config.toml
num_hidden_layers = 12
hidden_size = 160
num_attention_heads = 5
num_key_value_heads = 5
head_dim = 32
intermediate_size = 640
vocab_size = 771
hidden_act = "tanh_gelu"
norm = "layernorm"
norm_place = "pre"
norm_eps = 1e-05
positions = "learned"
qk_norm = true
attn_scale = 0.177
bias = "qkv"
tie_word_embeddings = true
parallel_block = true
extras = ["capped logits"]
init = "normal"
init_std_qkv = 0.0395
init_std_o = 0.00805
init_std_up = 0.0395
init_std_down = 0.00805
optimizer = "adamw"
learning_rate = 0.00365
beta1 = 0.9
beta2 = 0.98
weight_decay = 0.11
lr_head = 0.0074
max_grad_norm = 0.5
warmup_steps = 453
schedule = "wsd"
decay_fraction = 0.697
decay_shape = "linear"
final_lr_fraction = 0.0
batch_tokens = [16384, 32768, 65536]
max_seq_len = 512
doc_mask = false
train_tokens = 111700000
max_steps = 3021
dataset = "wikipedia_en"
Each number is 500 + 50 x the weight over its row's rms, rounded and kept within 0 to 999. Layers, rows and columns count from 0. Numbers have three digits each. The size before them is the row's rms in percent of the matrix's.

# layer 7 MLP down (transposed), 640x160, rms 0.128, rows 462-628, columns 0-39
086:547577499445486450628492487479519525506516413408535547472423421542481434417491418468445456489556519510523555447540447507
102:407468532462538467524543450534525547597537581436476536552496462500502525485498449482458457476489544535464476428468495543
112:471537505499523471444582535499483629465413601559465523476509497519562467472488501534439541587454408523500436516519348430
107:526471479487515540521494464483421436477512572478582436591499425511498496427569477506490518416493485508535615508462548518
095:464503466546516560544452552556473497524479528427517542570376422501517480549470446503483592482438493504461535514473517442
107:462418572454485622605494493404457455464533547468481480530483535573421543476479597517502591414509453540584458415548567536
110:515501395531553537527543441468489426413495541448514549575521389483475496502561509553458520484558458568481465508504457529
111:481476422498468492427601428494533490487434474447471446561435481422546585513491413523589579458468468544546514566497587505
105:473537616441533532474469512561490492425512459475540519447511428449485355528483488435563444514533503522491547531435520448
105:567460545552598576559417400530476524480452436469490486429504531373462528471456450453531477463518515511463538481544570591
092:536544546513508530525501529450598479532471513474474578448476544483539448547503473563462495491458529510413539516471501505
098:470478519515481495440410386486472612604412449488499540443511526531474529456548465538506495532522494501476457488569577641
114:459487489516536494576592464396462468564426494498503484505495461468532502461552416473569443514460559485477456522537444506
093:472455528542614581512591454516534435497527464526484526473467455547437549494486467478615497452478527612509518494542504596
089:510478486496414447580457625488523519522443453546523437441495494462515401487466485464474401489623473510484480460562541454
098:491543558413530514496433461482507540544526514439426420505499455539437531520475449619538582529419478469542582566473536528
086:526513514476564464444538476501441523565500445485494507515446469482497474514533495477546457518623443418559495489574499436
105:575540500517534500521407448515528356499499497554501442466510432493500512521494535511464454573513540477537464519604507522
104:495495440514405466477553492509422515516530528553389481587449501514573511520658606526526488517536500419435459508599559421
107:583404479510542486546419489541572476520499519616500484458505523418509494513471562472548526478483551496510473517626427428
094:503553390467495473498448515506505465559585460460504528539599521495509471467469499432496583427446521565437540458549480555
123:532501433436592534475470557492548520492526418397561503457510579407525480455590368490554469487459477514435448522525535528
113:514489511475527462518552445526485507570539512521488511583458451526568471488510547534567562447497566507543460436489482595
092:524505506475472560410508394536523482495500543505514506544544438453524491550423494507513430501423454542527546476555468509
089:532434421549488489489437527518458471496418536477367509551556551502479488559515469501445599426430500448520579491562434546
095:534470467458501412453508514424473498440467467574502426441519511447520510483481487560443457504440449524507472563518624533
093:471583365466448502496552476482514572454460478441480513559466472514432503562531387407517565539552430500408493540427465621
091:491481466549542534452565522567667420544539412510566587481563489567467459505548616433508507475461478405444485503499525600
095:473440488435482544486543512584499493540446481494471454571480592525441445497527461497514544461557482481467555519601529511
113:517405570535509591476511486466498427488508567500493514394558488506489526482484544554575529484501451497570476471585467535
110:496438469509471414543550489474495505445445485524494504495429491542529501605524551482453516451476502522497523470540525428
101:525498525574604556491496540556547477566555436458496437466419503513594474466603524539532548435428521461488476549512515408
106:473449523521519391534510523531512452500447515573517466450492434492474446538388570397448584476481406565599540494503431513
100:468599383531541500435519427546471519572394458535534597526476558515456527498563592474543494487465471533517428409484474576
113:475480401463556521501540487532614508515476520559535486491507521497462502537453424524466474417450542582536443523568529464
106:587506469559417476359483600501565521495520498495535464536554514493502516482500577461506464458504449518611450408493470567
113:509519516466574521482503482503450386420572530570518482534536450528494538503492469497394585501547497470523518487494418432
083:577418512425510518477342424518452585542438515477498488459607460535396544548496531511580570452545553456547623499516539603
103:548515465570439433546486477470544560481563540510514513539551457505433569483542463537574438493398540560525565514558496468
087:491516435604504494530557463466470476483461495577517459523429525593565385494515425551541583473481510522473402543533510550
091:566569520449444583536454444502549526503499550476495507438411540531450534532472476373526551476464485516540514490465507371
087:450541551538554420495472410457570462473513541504396445438465480510476463470502405550533523540548480521547485374518579599
091:437402540515442526493461450525555448435533527532504486526559531518468453513486452556461405490507544574506575456513627490
094:461537638513397514508484573519502507502502505448424411589398453550512550456447518567479491530522427545469456563572545486
095:534450470532514557442443459587510471511503433548439466436531490477500468514458476586587474579569427455679542491510511484
080:595533526399547476552506579522553447560493411365536485647443539452507517536535471563525464462422358598500355554510466504
071:574462492387571561510529518471452496499550518556409505479450517522500406549449423478510510551477423534514474532458501493
104:520515491446486421532465463551522465603507409470515581556501422393518472415542507436528440481467534508534491503523471554
084:472567456583487498447469485429529450540520489482410488508483511511485502596526499485559544416482488417568450414481578580
071:425475446454539489459545465603539516473499484427532611524516572583465508507475518432539471402526508544476508593504616567
107:522513593427652471529520546475509509527507492513542532544548437438492520525458471421510493424531493487492515535579502478
110:466473445381562520553588517537493572445467466569518528536559436519556458473496475476437514444442532501556462499411539562
081:439544469520568498469497519503498465522445508453528477459414464443601421502483528421514488465570425504452463517538592364
115:447481425494490468516500420456474448457622514438385512561497506466465603512489578505490512507501579509569602531556524491
094:519438429414431464487486430552528467521472491547563557534459467532479558462478425569535525519436497552463470422512494571
100:458467617528469468534521558435534529476490452524498535541496505577487427337506480467513565491495509422524536445466568540
108:487547577565426529457525472464664460461591482489527518437445464502501568561426431442532521507459400603537450496486521401
093:402461545486419504461510552562482575487485513346409603589484505524419541426420442469515545442515418479552526462479487452
107:528530550548558541447495497492476525524471438511514562482494536561512516584556527530497447512510501482425540492486446441
081:611496502466502505518483546479426469511521515516528482482458474509482546514535546549538558508458440419515404574476443522
084:510511559553559482538525490511473547530539450571406465451639481583486422472452496562462488536553484594577546496502519600
094:505484568463496528492437479541548431547464474610581535466483465609516515530539425394443484514380506504518448557381560552
112:575490485539459549524535512527528415423556538539426506510506514474418579490532574502438512639514426528530478564472448461
079:527459573438600524509493439489424500537508425511498632511470581424500582593573561453519472554424447517571572495449527482
098:455537514501550469511516473504552457539481526463496472511466512485453579448424446479438465586596481488488454431495504555
098:499487509491400476459580471493567422508509535485509533511531509549480539538525461530554601483439581529491481498488437629
099:537472481483460535517523562405583483502552518428524441553508509448493533487413473587526481479493409494527417481505487476
109:532499566413572596632526548426456473454504470432498483405531574511546499496488486443524579495526529416503570551515421480
098:500622571533474507551521430566477407493444528485476553491498573504561539457473563414464536562553443463448427489539603514
093:443469498509556475585607443513530517512529458571491439503491468609537454560450444539503461446514480517449485421448467446
096:512361513529581473553474523491505462547527425507565492575508422477493511490503464487469515480540488468454532515405574547
105:445521462447543374462462448519439418503440499531549499473619531584487477492472493466466517579516452546595553454424453554
097:512603379507500578462502510490446614542540473502468522552516551500505544472494438552523492439554514425455501497493466483
092:501539506517415526498470572375527584590504512505497484537437519487500488394483519463440546412504513434492523493542493524
080:457529496426476519456409467516479504490518473530440509525528556532498407575486591419450478495566463524436452482538431522
091:481453476488512535519543592533540557433464580535465458444508517512393417504486372473476518488567449469470570398561604567
105:523428462526489551488487542562500477432607464469534594472500520424585489422469552520402497502339601473562519449477525434
087:589517509396455529401519544396510463564568474511547511514460512502620472481487546468464529462453521366493461558605484427
105:559529536508471468490589547430568449497566493480558461564528504442523522540448468481443495627484474406467463609554457413
103:399488410508463495482597546437513436511613514516579577584529503467492538440567509591498465444480515527437500580476472420
103:433487516467561484436516417580415459543486465458484687509486525517512544614512570480502476560456461448479432453561370497
092:455564503462570565460543457523462505442463499427470412530481525493476574523465497457503511447485474580519550469519520633
099:447453523591524514461509451473478546479485491529466549504546379538561467501600419516506431583510560515596472597465478621
095:486500475496424410508513519636471550443511528504411464482543417533587413429424528397505512544492495520519537484490442530
090:451552503551542570490509563513574533544500491505486473522523441515510298472546477482510432454587468454509514555470489490
112:461506455417531553529514473515456580430465542470528458550510503612446501479537588520496563487550413437422525588478497524
105:482450492453447566544521521448507492469545451564438474417498490566501479425509574440523492459507477514472501463465509508
100:536404421480581507528517535531497396493480526424519454517458592443469446448481466443518461459493471454507441585550534414
109:428499432489435430456478443425492526516574440497498496495507504481376543447556471536636470470500516496444491455551480578
108:532519411513493512479541521528563448539579506391585553516542558458499514470540476543573416373468535545466488458448575554
092:471428559496618505437525515574473461497509462580526528481546412538491522457564520462515485414522397525456486499484618576
130:496562497388478445473527510385520525407498529469529456475432523453537546520430555468642405508419448432486488494535468492
091:486484430507453521542508494567463540558595466591432602494540436459479448514447510559457474425444512552552530500483481584
091:471499436444465495542456554485594463526461569507500484569499482461487399547507502512441439489560485538484508554483559408
101:459557520461523556522567438539502454536567443506537498519499475504490511429563518531490507479468518550464517542428560342
089:501410437390445454465567509592533437581517474460536515489594498429485506554540391566593555435526519467494486500484493485
100:551449507485630502451470441538552548563502420398552513474502544555506461469536477451527466512609457595478533509479631560
092:468386441469521516478503483482539483551394474411512539479550437512588505531465465505503451390538473567430487461470519518
108:504545562454515521492525535524566493562529530479519552534517448518497511465605548463458554528450481448416499406494607407
090:533476461540375626520517506602575502587488509486464582570527493511472528512427469525465484516540426512462459485463559540
106:510433566565480521526459435586491489483423530551520510512546517511512548517549486571464476472518538627477516474523495527
098:521402503574539525534534515448518459492611499454478542487482503488335423450574534556586467521544491477475455548483491392
092:528418512438477523537555463568532435548489522479410504552458545532465479497484458485480632468470492525530530464459549523
105:486535531480453522538524545427544489497590529442461496485524520439542573506489517529479546436465501559505522441519521528
118:566581532550578519518582495527544466530428481526481529475488492466474535458430442454471557501447593507480432454534571458
100:562440533475473493512447492479458505525538459537537555473441509570518521483474539583540529516539484517492522541551503445
109:455517447453640481488485482577449535549500476537536415482519538437517585455456485575519496627517500480575481461528473550
125:575584502514485476419509529426437511446567502489517449461523529429530463405447433436502459498403555521500464593407504546
096:520543433457547523545456508412477518616489486580550546509406496530433441547544505410503452516492504455538431447550446525
102:561492596478506468501444575438572497461425554456444414419500498542502451489542489473518511441583431406526468535501496497
102:529540514437503517453441555434526521456455511429580503527476509496505499495544418483421464554442467421469553552445487443
095:474489456572430597482522532416470472479465507530559564538439585398543509507500456494560435537461425489555415458491490544
099:550438421472567391472511617405586444601543495488422562466576541514497504491514519490406552497585487482459519486506461535
107:472444462529549484558532440500546498609563533686468582494533553441482474490502488425473541539489583485462498524424515460
120:491486487504561480566533460471456459487522454568560582556489478431475502459498479443515519542508408459494558522533489576
104:568433446509478426486552538469521587432552534473465591439491508447508453486438512559520510504487439554452512486527534487
090:511607500571410571445448518480474523542528393510488596456446438513518532594520509512527494479400525490450491503553553463
062:484523499486478494461577489412527498392489535504506476572482476488446474530437516504449509569404567463516452497442482530
107:456548525464526504413604483512537436575520522596564412547440471417508508421500547408563577533494538455558462523559637422
109:579497484497453455528521490514500539465522548467538521560506528514416388490469456509528510451542513527438503531557546546
109:456512450416530538523514445575519485609428534569515508596448386511536529470480504421482511602523480538493497478415522475
091:534567444463505449429453479595465508582457497552535495539517521555520484517541505444514569434503497516521521549544578530
105:439514521508527521525468443509508434455547539555522505554469489478500405408547421508546511554542418527598589415486471508
086:456484380492487491558555499466531432519521512556488473523560434460454514415519552573481535521526420419465550489437389554
109:509525566457555502482471484632428495481396477473494436501558409483430615438576539486601449548492554407471517497546438546
118:534536505519509534623578557539427568515574495441608405408549465495444575520394476577501481427521486557547469470498566516
104:503492453476420519431397580566552556489488511389516598458460571576536500378568522545484553550518579493568434540493496485
100:453440546516405519534565474559426507572478558534482475402543533522480583402522434410536513515508496492478559408500459597
102:505534549493512480548453555459457457479523541432461468567502486475472586521534524483531500539524461500403517493481534534
107:541429491593420590419556609478459516462540471494433490459529444530493534402437480565523504501535426447542449439503447439
099:426409532536450428583554557615535550472433444467549471479512539564398453529508547513502574470529469570528458429502516548
092:449464476546396524511472422505456485466566426534421452558549498441428501437486453561586483497492508563527471526523561613
095:487455544553559492460437438534525476539483451467424444479542506548597462479465440505434508567531451474486497577454450528
100:495423512479457552463518580477498493561457501470469462472573474509431524540530469485476414513591514494542523537607483512
092:515448477541537428455483463471489533423382544460528659496492513486512493445528520501534451418493524492524464454384566515
081:503484414520474562530413478489555452512409450468446465538446477478548543482512425581432593485540507613580466469492593505
093:503511438536554493531500559521568528461475475414525491497451589527620473498464538575451512456558331519523404471467531434
082:478457499557438570458513543477432413487503577508457528480550432574517475463436616469579502398457561532517491547546468498
108:602525529421552439460485403521520461454473445595529527482452501595428444414463511426494511526486463466595569540548450458
097:522396552510501438454515509487471549510446458429515498432526438457507531599456439453562582378490555546495559464502488471
133:484503434415569545593607519488525484432575506431515453479487489445470452385548446505572425485550438463478465425583502579
111:588577555472427492541531617484539457540482543465544477510477534466450549419539483492450475430463520535408541542480542577
093:534477510447526493582385496564554449527524465474453552487565463510458503566638484511460530534539452507501565519491439524
094:516664484469545479519563557498457475483522432434509508582415502477451455545508482541510537529531486467522501422518478538
087:468532559525527537436505506488527388452483474531532418443544470528555477533479414533616456494535448461453490409504466498
120:461499459385547497556435507467557508479509507514428501469446500507492440559448465546539514544547532472467534534474482498
093:453531532569550522488537539460432582523535486440468562546538482543498482512519493579584568488502510538519429494438500564
091:459526411537438421508477540449546569525594553605584448484555491566449536556488572581507458521480460596575528450562499569
088:485462460519557476558521552459469527451405457598540536427453568512530511492522603417519577509467487465342457457506482498
112:619478399415375612495496527505583498453586432481587545508464491501530456489576495535504483494446570491533413516489525526
098:491485564539467540457492501524534534482489397476497494429471366518460414410508530390588574578477543469486455373542575527
091:500494424486456496558408498525463479461441462465472554475545426570460468522456426464592542593467464517466547537463573556
089:437439422477503487523518543529489472591535535638553516548479494485606619494525442509438456510397460481500442503513528495
117:517555562450414558523628460459557524539497558591489496510492460410558508566453516441449421500473582487482525533496488530
105:502537487504465501602479494407453504490435534546534545478495506667464493512507503488434514496428554560534469439419452372
108:600575455516574510519491486529595503549390558350459438558580488569472455432533495575425462453512455518529498589491540489
109:423499440557441536458456528362531553569508508514508532444492530457442505497519492463496482480555532564358432483398462412
114:484527528451491487549502368586591590546492538465569378582485546504522464521496510402469491497495477449542558563519453408
101:524449448492453433523572524516513505496429488521486448542533485487435493528511466330583659575555442488503411528450467490
095:505474549585450554574492558506553479561463496515456488471472491506531417508485432500455457434467516533482599558422488560
102:510495509499410534408462503511497539544516449545520510535458495484508440437565496568494499500479539562559544535448410510
103:517549566515526508521440333407480427525567383408429430459523516470426523458565530453506468412484407450474526505519602542
093:488519476563437438612530526490447474488505470466553566530519509487591593452502524495434424460492404429393404472483462526
095:443554406554558461511469514489499527488491469474438472417534515529435457497560426504533590508443480581442444515471471497
118:551475519461387540536526493454419466483488493548493601489473555579495573490582543444560519566476498472564531522422463498
083:487555542548464546457431612478405472494503542443451533501582422636566471507431578492484499497466440414471523530487474475
089:512487534457529446416487495544514472475454459485458465545541468498486481530478458490483521521481509473540438569501571561
# layer 7 MLP up, 640x160, rms 0.126, rows 463-629, columns 0-39
099:548522474511492400419566548470500401546565476492532520531478486463462586566490597538567467489519460422510501482449485455
108:549514494553437529446484531517419452357528531531499474511469573366375516535444545578435542556445551453404448490511518422
104:582571542529497486508539565509526577520537532495511538419448603419580516534483456574512462499474533490569537439527460444
092:499508518554524512490474476457490455480488432465527538462495517365464516551556573469477439576608524439447552478526477525
103:474566561573568606473605526483398609514512607578527427544479493496490639490579457456547470558449547508469515448506473394
103:431493526468488514538453529474476527369564548585497446525477562499501504406496553447451484531476497540470437557392467449
106:582422526466549419510602497515433509496452510565579513542444525506489536439554494515480436506425520426515440564518487485
105:549570514516486492419579559475472455468639464456501477496525507528452508419495504568489463614504615482443512450472415561
105:501462563509477532377493472505369547506486489573461435575378522422558486467467461445507457580523502495448468466439452493
098:520531431499585403476542497482494508541569551551483458611522472525579479526493474526496467530489478436527436486481479559
104:544416435511557506492504431445429511539503561614526475577442446485536491422529556500581442551517464395534540546375544586
100:559558449630564512399562515454527548573537441517575433403497498449464518557480483509537542613461561462573523561552445485
096:504575477512527444515457528532471500514535542530514415463544498452509505491417455577424450532424487536513404575450532453
097:514472493524522472469578541500535446503491538564501397487366464536477452569435502509444476579489474505479510474516509507
101:520509501485596436520503507533314450490535644499549384598438441498491471553599476478554461567495500402556506553417495532
085:481513508499444464507496447450534508475582547549502427536475532508492482528547541468571503525455521528469588468508455526
107:522480482479502582544548583476436570421487600470522514435453528489373581531554538521579468545523573417460503571481489418
106:473470562564479495496597543411503439529498440561502411523456558490409562557463526575508448509527532468515592456540543537
112:455548493560424422461536537451527614516567647485478457525439484455503504507512518546473584537465505543457490435492514473
091:503433557457527544482438524443487518426522560509589540486388490527471529438392543489559451544516482530563477585495510448
119:542534504526493505557506520437516574478595508520510501556524522496538568526416571566562562560522513482480513504454370507
116:521526476578470445449667607469488525498478477520570463515498506517482615476517533562533542496423562532526444475563531421
094:488552485513510457520484445404489494494581538514522493609475466506387511545466494547450462548394539432552487496437483540
095:448491459490508507467592590523498512496619513599507463557490418543534526508540603547430559513450480489556585510536462483
098:533547525458526438489484461469524445455613498572505556653584565515522518524536522565565504531463627417519415510351365504
093:637429452536453466508578616489514500491512467521558493451496526507487522534520496503564526465467507482488466578512503596
095:588554521444483564386466462434482420420509493563437413461515534460461515490378493579480461517534525520521500484460487489
092:493455486579491431510498449442361519501611443454473454565530547411534566485444593486455473604505466445429484446523502476
107:540487511585581450470541583501482487599480556580535504521465423547538526503550516463519430595468542491583569453487402509
103:482549416561546548399484577506515460563547566467497429510407540445572536558440438483481471550493489461549546598453499477
099:614481463489528505417481526530462440471544660516524455527445409476510536528497487527533420534581502512444594512506481485
102:542476367529520488446618479470501478426497482550546445562452585427478583625481597540501430553446585482512508492546475435
099:521546426519501494530617445546448554462564488525532494490428643451499558530610586523481505540527515487516535537412492464
100:536478447496558457450502541496455520489512524525527597502370573519515534540499542504505476527431506461601428520469444548
110:573542470520482472508449601494510546543567577579530436501472441487551471457425492522496498600409534485493452560511467532
109:569546598514581537385575468452483429498551538447519474496447482505472657499501502626480466473449481425598455577497479418
093:524501416493512470451548445490452535511429547569523481434492534426554434482419457509461436476449546543596500596459518481
101:477512515470491445430495432467541496544527577546509462547480504555436485517555614504521433550452507483496467480399473350
092:468539574496492520448482519468523504489551482576462577434480513519421457527412564542452463522445627518578522452519485440
097:616412467541478512402532553511521425417473565614484528558425462436405490577505472467601484497403572417579532530547510551
084:436450506465520406456568496526378412412449540627509479586472449462577549500566581505426469495449463402473464578439519488
098:445486439476563471449509466530520547415515502546497557523423506513575656527515612537537492492404510496505485472540457398
098:451494547531465473472583491499517526558450477602500417400447457457536594527471451499462530493437512483500438519541472514
096:529559550494447490461530543447484450415539491547539432506515494483376520483445582578599480474461557560561444481524456556
085:511531473446497543420556385430452493486516519518452393520457450489426454486505506530531479586528595481524575542437474515
074:452590596500442520546436523483492519503585472491538478566487553486572463458551506523522589558480592470526473413489487453
100:488435552532485492463534556434497479391488510601539434453392489457420470555412448495526448541440595504513546474461483451
086:509543507517519462522602511460463576422543420459486564547518507514541524458508453472400568538505584498498470421523456453
083:480577439519576455469543445409497561449567530513473581474482592466435674547530587569520547512506484486520516528455539474
105:533430487585564415348572473513415460482505522488491401583446532517525495587507569502528527481513520359479505506553442468
106:516505548499431530575447519497518480418590500567445443539521535479412530561381481574466530531478577479483519489439500540
091:492522494505523491451444459486548512566464568540579556418387529510394560593414496553446503496415467487567521538491510489
111:579508440532589321489569477476483504499544547539535517529396470501502526563500483537465500484444582489577420520533414540
092:636450454529549492453472516415458461388599506537531502531499483423369536510522558524483577507465606470418565516518462476
097:487469378506452495510532467451445544475450491592467392541546558487521507454363576466431509472447493488526437519478505474
109:607529443521489506472480563459501515551596476556489519546485461426493598564496520506539489604456535454489543508453471561
099:575558484593505459535464501502515507587560522483500495452534486516530485532540588504496510577504538405426525460535475496
106:494551495482458503499576559507505520500510505481578539466463496568492588578480554545565394510488492489444547436543440538
087:449597523505471477469581456485501556446492469487554495503485475492559438570449452525433417521535548545571564428561502428
090:639513478545565548473514504525503510469512530581474511581469492463443672558562439574493518450416540336490501451530479576
100:504554460515648490451562423442460490480532461491535447517478629490479515495490550572534384598424501408549531437532518449
103:534574582479509434540569490385496448426595496479521560599495560533496533451468548515502526497485513498527463572524474452
079:554425520469598485520515529504451530475538494509469487541433465493448534449480540563585494463529514448458489513487504562
104:421441437547534436426501489422446503482533501562497493554369484441473591565532505516524463493468529395458513596535485491
100:484591598547616521484521470395463598422530508521511520504494593422421501488484505506525539480536518485485542470462490476
097:482505353515492446446540555481509580471530576505524552550448438431455509528488636493498468567417517425512386502523526477
113:524463495509561485448574531446501474523575513441569564459456476512548492461416447548486482472408572421579479616497511442
098:565539524488458524494461458495549446558544491570586458449485441478507502503474548481460506523447529424492529481485443459
093:458556484507455494543487617445543463459548430561469507412490549517493416548444510536513532570511529458458515528441529491
093:506546387520492522445535532531477511501586598532465433509448412420554496478558457512531431472481497469527452565476481575
101:566390471523492507491483492459489516444549535528511549415490594473429503567443562523500458478523542457440598511415452492
099:441573588507582425462515516454470574536430548531510509491447589437389436544556458544450389528398538519505482527451527497
096:431614546523510531528430447432517519462527510568479408575434542477493499487428555549533546503439538529542483515496450495
089:492567525514460527535497508413492445580537554514496549450489550486488482526526616479547499504485476448473557409502448523
098:591486555475483464408443526543498496486568509544533413586465465566530463558408542442508558568534505400431516397524466515
101:446532473539527460358518502489514546470537469562524509431451436445459488504486586518478494522449527446546551581494464443
088:442427501493476438522578487434535499523456486504422467394406519385501497520431545639549449490518551469465577515423467540
094:567607503604473536475505488406512483527544525514402434491523571469515488572398515490559551546485585478462611386500462471
108:563557535531504498516485591507507543500541493513600531421442499450417489589424479585428508487349540546563467462479420567
106:440455582562437482561518547419527536402569505543490534493515545507428503461537608489461456515391525362422533446479471458
094:534540429480560540479562571480479572465488553454477496563465630386511532501408508466556507543489499525558463495462516492
099:513531568540434529560493535494462525529617550534497457578467523538485556460393519470569549495469504510549536511454429512
099:557535558573573500540463512500531589496540470539543505500470503441431548521490447621453533545438515481535416451538501534
090:487470494572497439476548513490401547429559515502465507532478589378473577506452548531454522436506502536512588422520455475
110:482537518535623546533541481477434510471574605644529463559466492475564529476566544482462447536445516496542562561437435480
103:571468449476481453543500560445467475534684528468559511471500603521476461523447496569483499556480514440460552578493417486
103:485576554662450540446557479468535464561445614547510431460462527477375483558526561556444496506455515527488558390497516482
107:492466513556603486405462488396509441526493535587580469544437466501482527517482478471565462573431479414505422550378482419
111:490600587519526471588584540445363512411623542514507455542486520379424455486506472442508543595498497490506516542429469426
095:563484507488528448464505561390472495526505464490558519442458628456401546522459431636461453441492562553452514618474515515
115:437463455552474393483506553429492445530532569552614493475323509479398489553458451524485442561459551508473460573456408487
095:533503532488537533485484507427482565423550487534484444487447562512399446556487536502547466569431527416479525441387447495
088:537489572558491482573545587337453584379545494488461494556464535418570477480391538554448506514539567500524545480501469478
101:534558483437517511530491515566551542482492488580499496403425532479487522493519475542545477552380552518586446553541457505
099:531573523452570453504521399514521588477469563535597516491464514385486492540567567576457463589511466481560418532472476390
098:481496510501437584479457567432533569480568499521555596442504552539552524534445611548491503500447505524536500472498421531
090:611548522610548505540525463492468576391552516456523557594481489477452515504478524500497453552574502449579558427464390461
106:494549532523469413407478546492523536474608512544522529517426516394455451448421545489458450564463511514478551530509464504
095:533458431516510524510500517477567496502490498613618426384367590527499477532507540551451496470416550458539452597455472424
110:485580455488496510459508517438448515442500529491476510508456543359366484551520542525470477580490501453438575514437494408
096:511491507523550425472459509500454601472488533542521527445475531501492489595400524468587523544507526542540423553536489505
091:429485453669565398539541518464487525424509492523558417395473582452430542540377495546503532489470482553507488520518485444
108:537456455590463548445541557461513464491610507516574483459460540510438508573496533570457475538497457445450512557458432485
106:549495463522494473526480487446491439466513455512511500482434506473478550613348477569497546501437513542502494486509492481
103:526425544534515506417513507470444438441559517553529499544486470461459497549531532529517425551578541426394517570406445484
109:448550512491522406488647538490503488452513468559580411455498498429520493565485511477537468545477490506589494554522474390
105:576589474492440467545468572399456497505591512509512490570505475518441569436408541517525429555488556445536503483463463429
096:449557483544521466450527562452491544497491513530520379548535443418518565571479509518596502535533549502549528541501506450
103:524527512488541457530539496485517574521453551518485491448437522533398479558505470502571501596436575512585487438568474505
106:503608535545501511521549456516503479429482536527472479528514545478481617506410487504501450577409469537542439484471456507
098:476530490583647424514525568437423471467485485603481479503477527440439542545441460534501403497402513554568379448451474425
103:456522549509579573492478455405489583416524594474467558582466501485434468548454547556568439531540467480521508479463503379
092:529632421510471558465554448481483680494518531519460528526464441416576498439460525520577507540476493500551545480512452535
106:465512535478533485508499560476494556510581590563491488528489606448468499533561543540522544491449527559515446458554516508
101:542455541509472428554535474441413471407613597564493459601532517458453439538465582471495478485533473411501463554518509422
095:511457438516526451413504469440431455544535469532489478524440562477553556547426469557536521481459478455522569552445505466
070:486480524449526445496438486556475494477475568569548488436418466499419538501548516521490605581521477473460412629469487521
102:521483452540457553433471586469568557544512522480559538393478529461470530469440523530554494541462571498521547535515481465
105:517426445466498417468550486514420477498566523580556553518461486505639555485546493482486491523541511379494558553478458426
105:479417449590474376505463556443439531532614610526459427484369446524519490533468512470512539532490490489574441524527421499
096:504493499537573404467480500381505557436548511498567447459416506482473536537475538620383471471386529474550421483524491468
109:546399449540429451494521488538476561398574570468517441464457518531486469503487510534446529598554547449451482577536470499
095:525504356551507347527489401523446585419575521465514583401451593448446516498504544548531510523528558507479534591477444525
107:379519530597529500551540564528512539514497506496486494431444430573501561508493544523583533540438572524520517546515393583
114:526440466516492521551470491543479567398578504589584471491522537360456462568479552490425463613475552457549444475565501432
104:504525510533595520497505487507416513517543622595487476613496421510459551446539487553559533525478526523455431538463486461
101:503528661462510523480566501409501546456557475549556466483393633456483472580474492550415432535504630488484566539469486376
102:559522513501581421506559507562560554514458516488500553398490546543555423488471410455489492526505568470591482549530441482
107:442574550590542519448485480476427554455556467521523499563487501420514490512447469514432518526423521529506402421524519459
104:466487463508586549519502500463510510504576514487494493514339508480392460530607575536441384591458570424429512542380511480
098:525468484573577477540504554534487573480533602590566532535486419433585520490553598460508495576551472457460512491474487396
103:562440523520546554510553498372493587448538531521540512509534531457480495537421471414555523530497524518477564429522491556
099:509539477455545460481546516493452506516485482601544531497482484482498496514495490505516509586401508410581506575531472521
095:509470526558488583484511510392532452463529556578539442513505521476576503495525582480512489485439553370542552477452543494
082:459462564455561534415488567484554540427508476592471593485495544512568483500489540548567502467512518511501483531523441573
098:564484515468509422443483527497504549537531544517540519513501463482454486541475501566472515549386504545505432593458460538
091:496525396576562443544508436454490534458460454513493535546512510415531486576544483478485513582461517426529528449432472529
106:436546515522592537456574522525439509492584603533494510522475459471543546528492501548515484545493504510457507482519463556
099:456583570532537538438478501495417466471561643488593433554522453480388522478476630546452448571499489525457451508452499344
112:561531474485527490544487576481537574485558482502509516478429512445520528526403462501578510598438547426483467486519418541
108:561493562510524532536570557454485460491577484481598464540458576514465491464417480543458483518445514418521501545469473495
095:493503574569503476432577523462495528510580579490487498483533605473562468518498516498448506542421538530485417520571520507
099:482480466503509493557583462424535550499481524568474469488492571542508567473514532442503430562447543499601459562446522527
099:516479459496415494443463511420371541525499549551561552540448472463413505576451527558533408513426512507503503531472449510
118:531566455561541437489554577455512475511527506529607418478503512433429622601446485541456475612501473532540428525495504453
099:537509570484500491529500575489474440510518558610599459507444477525481547506569540494490444482395566433466495535510490467
098:531452483514589466529487413522446540439535556469480535632471463473534476462406509491530523488519453389507533560517508499
094:516500557497534459565533615448441482483571574494471549561440444493562505480434615602542502504517571495502523567501470553
099:545413456464564416484530534523526499502508493551529474486332522532510497553427584503521543484454540413514502546483440521
096:561550534575580489366467480568496544523585499492563478540499518575502517465459599454416406483511523407497508478426429454
096:475433566466423447513566472452504489473615468533597510626512482538572463506429585521437415560479533452501453490422451472
090:549555541535502511442501516535549471476527491501446457483412410539506482532452418613475523552503515451476506493470442524
097:502567492547496472435504512427463442536606487512422411594548594500426496485435581471510524561427522401565532433431479555
098:521562399493430536478570486538480496562559504469532472467508515492522527472510519429442496596540532475490538539509497409
106:540546527494599480420496475515469474462574617536478549525495485496471500565538574556498516550501545528460598492466502541
098:570507483454478460412514550495440480519472590539494451429413458549478470559431529495519365559467531489519457575458421500
112:525518549577514453450486529432472461420531644580468457449427513483430491587464491538479497484388586475547526496440445569
102:452486397493549480457544446500467481503463557595418393473466546459570488477505565487502561518544454493491497570447455492
106:577518551497525487520506522446480468459564539608529441410503529468538507633484614473445527538505542496596522530558496518
103:545562559448498469586608411485421571399528505459520407568524601443449591596382495459511458546539582481527516444476498442
105:519482520529525484495523584455486594515453604555604527499522437469562480473469499485543431539473485501551488452504527534
097:491535458471490513423459594461481532468559551513498443542481548505474493466459607462406504629482585374482505573528515479
102:540512416480480413527491524489476539487602447496517496588462468478555498478511575516584492590514518468409544572487434453
110:514388561537530511524490549376468523474568530502547507494468575498461496516487573438473549514551574482408588503371449503
093:477469476575547400592554481500500539502555483593492536513469572389467602497496475570528562552467524493535461456538503457
095:649420521469434374472520487494434472449606542477553491465538574471498528513530605477461552568524519380419533465452506440
093:494451522528665458446530472545530531533548528551470461455415525430455489590438522512509453457480496479551519412491491497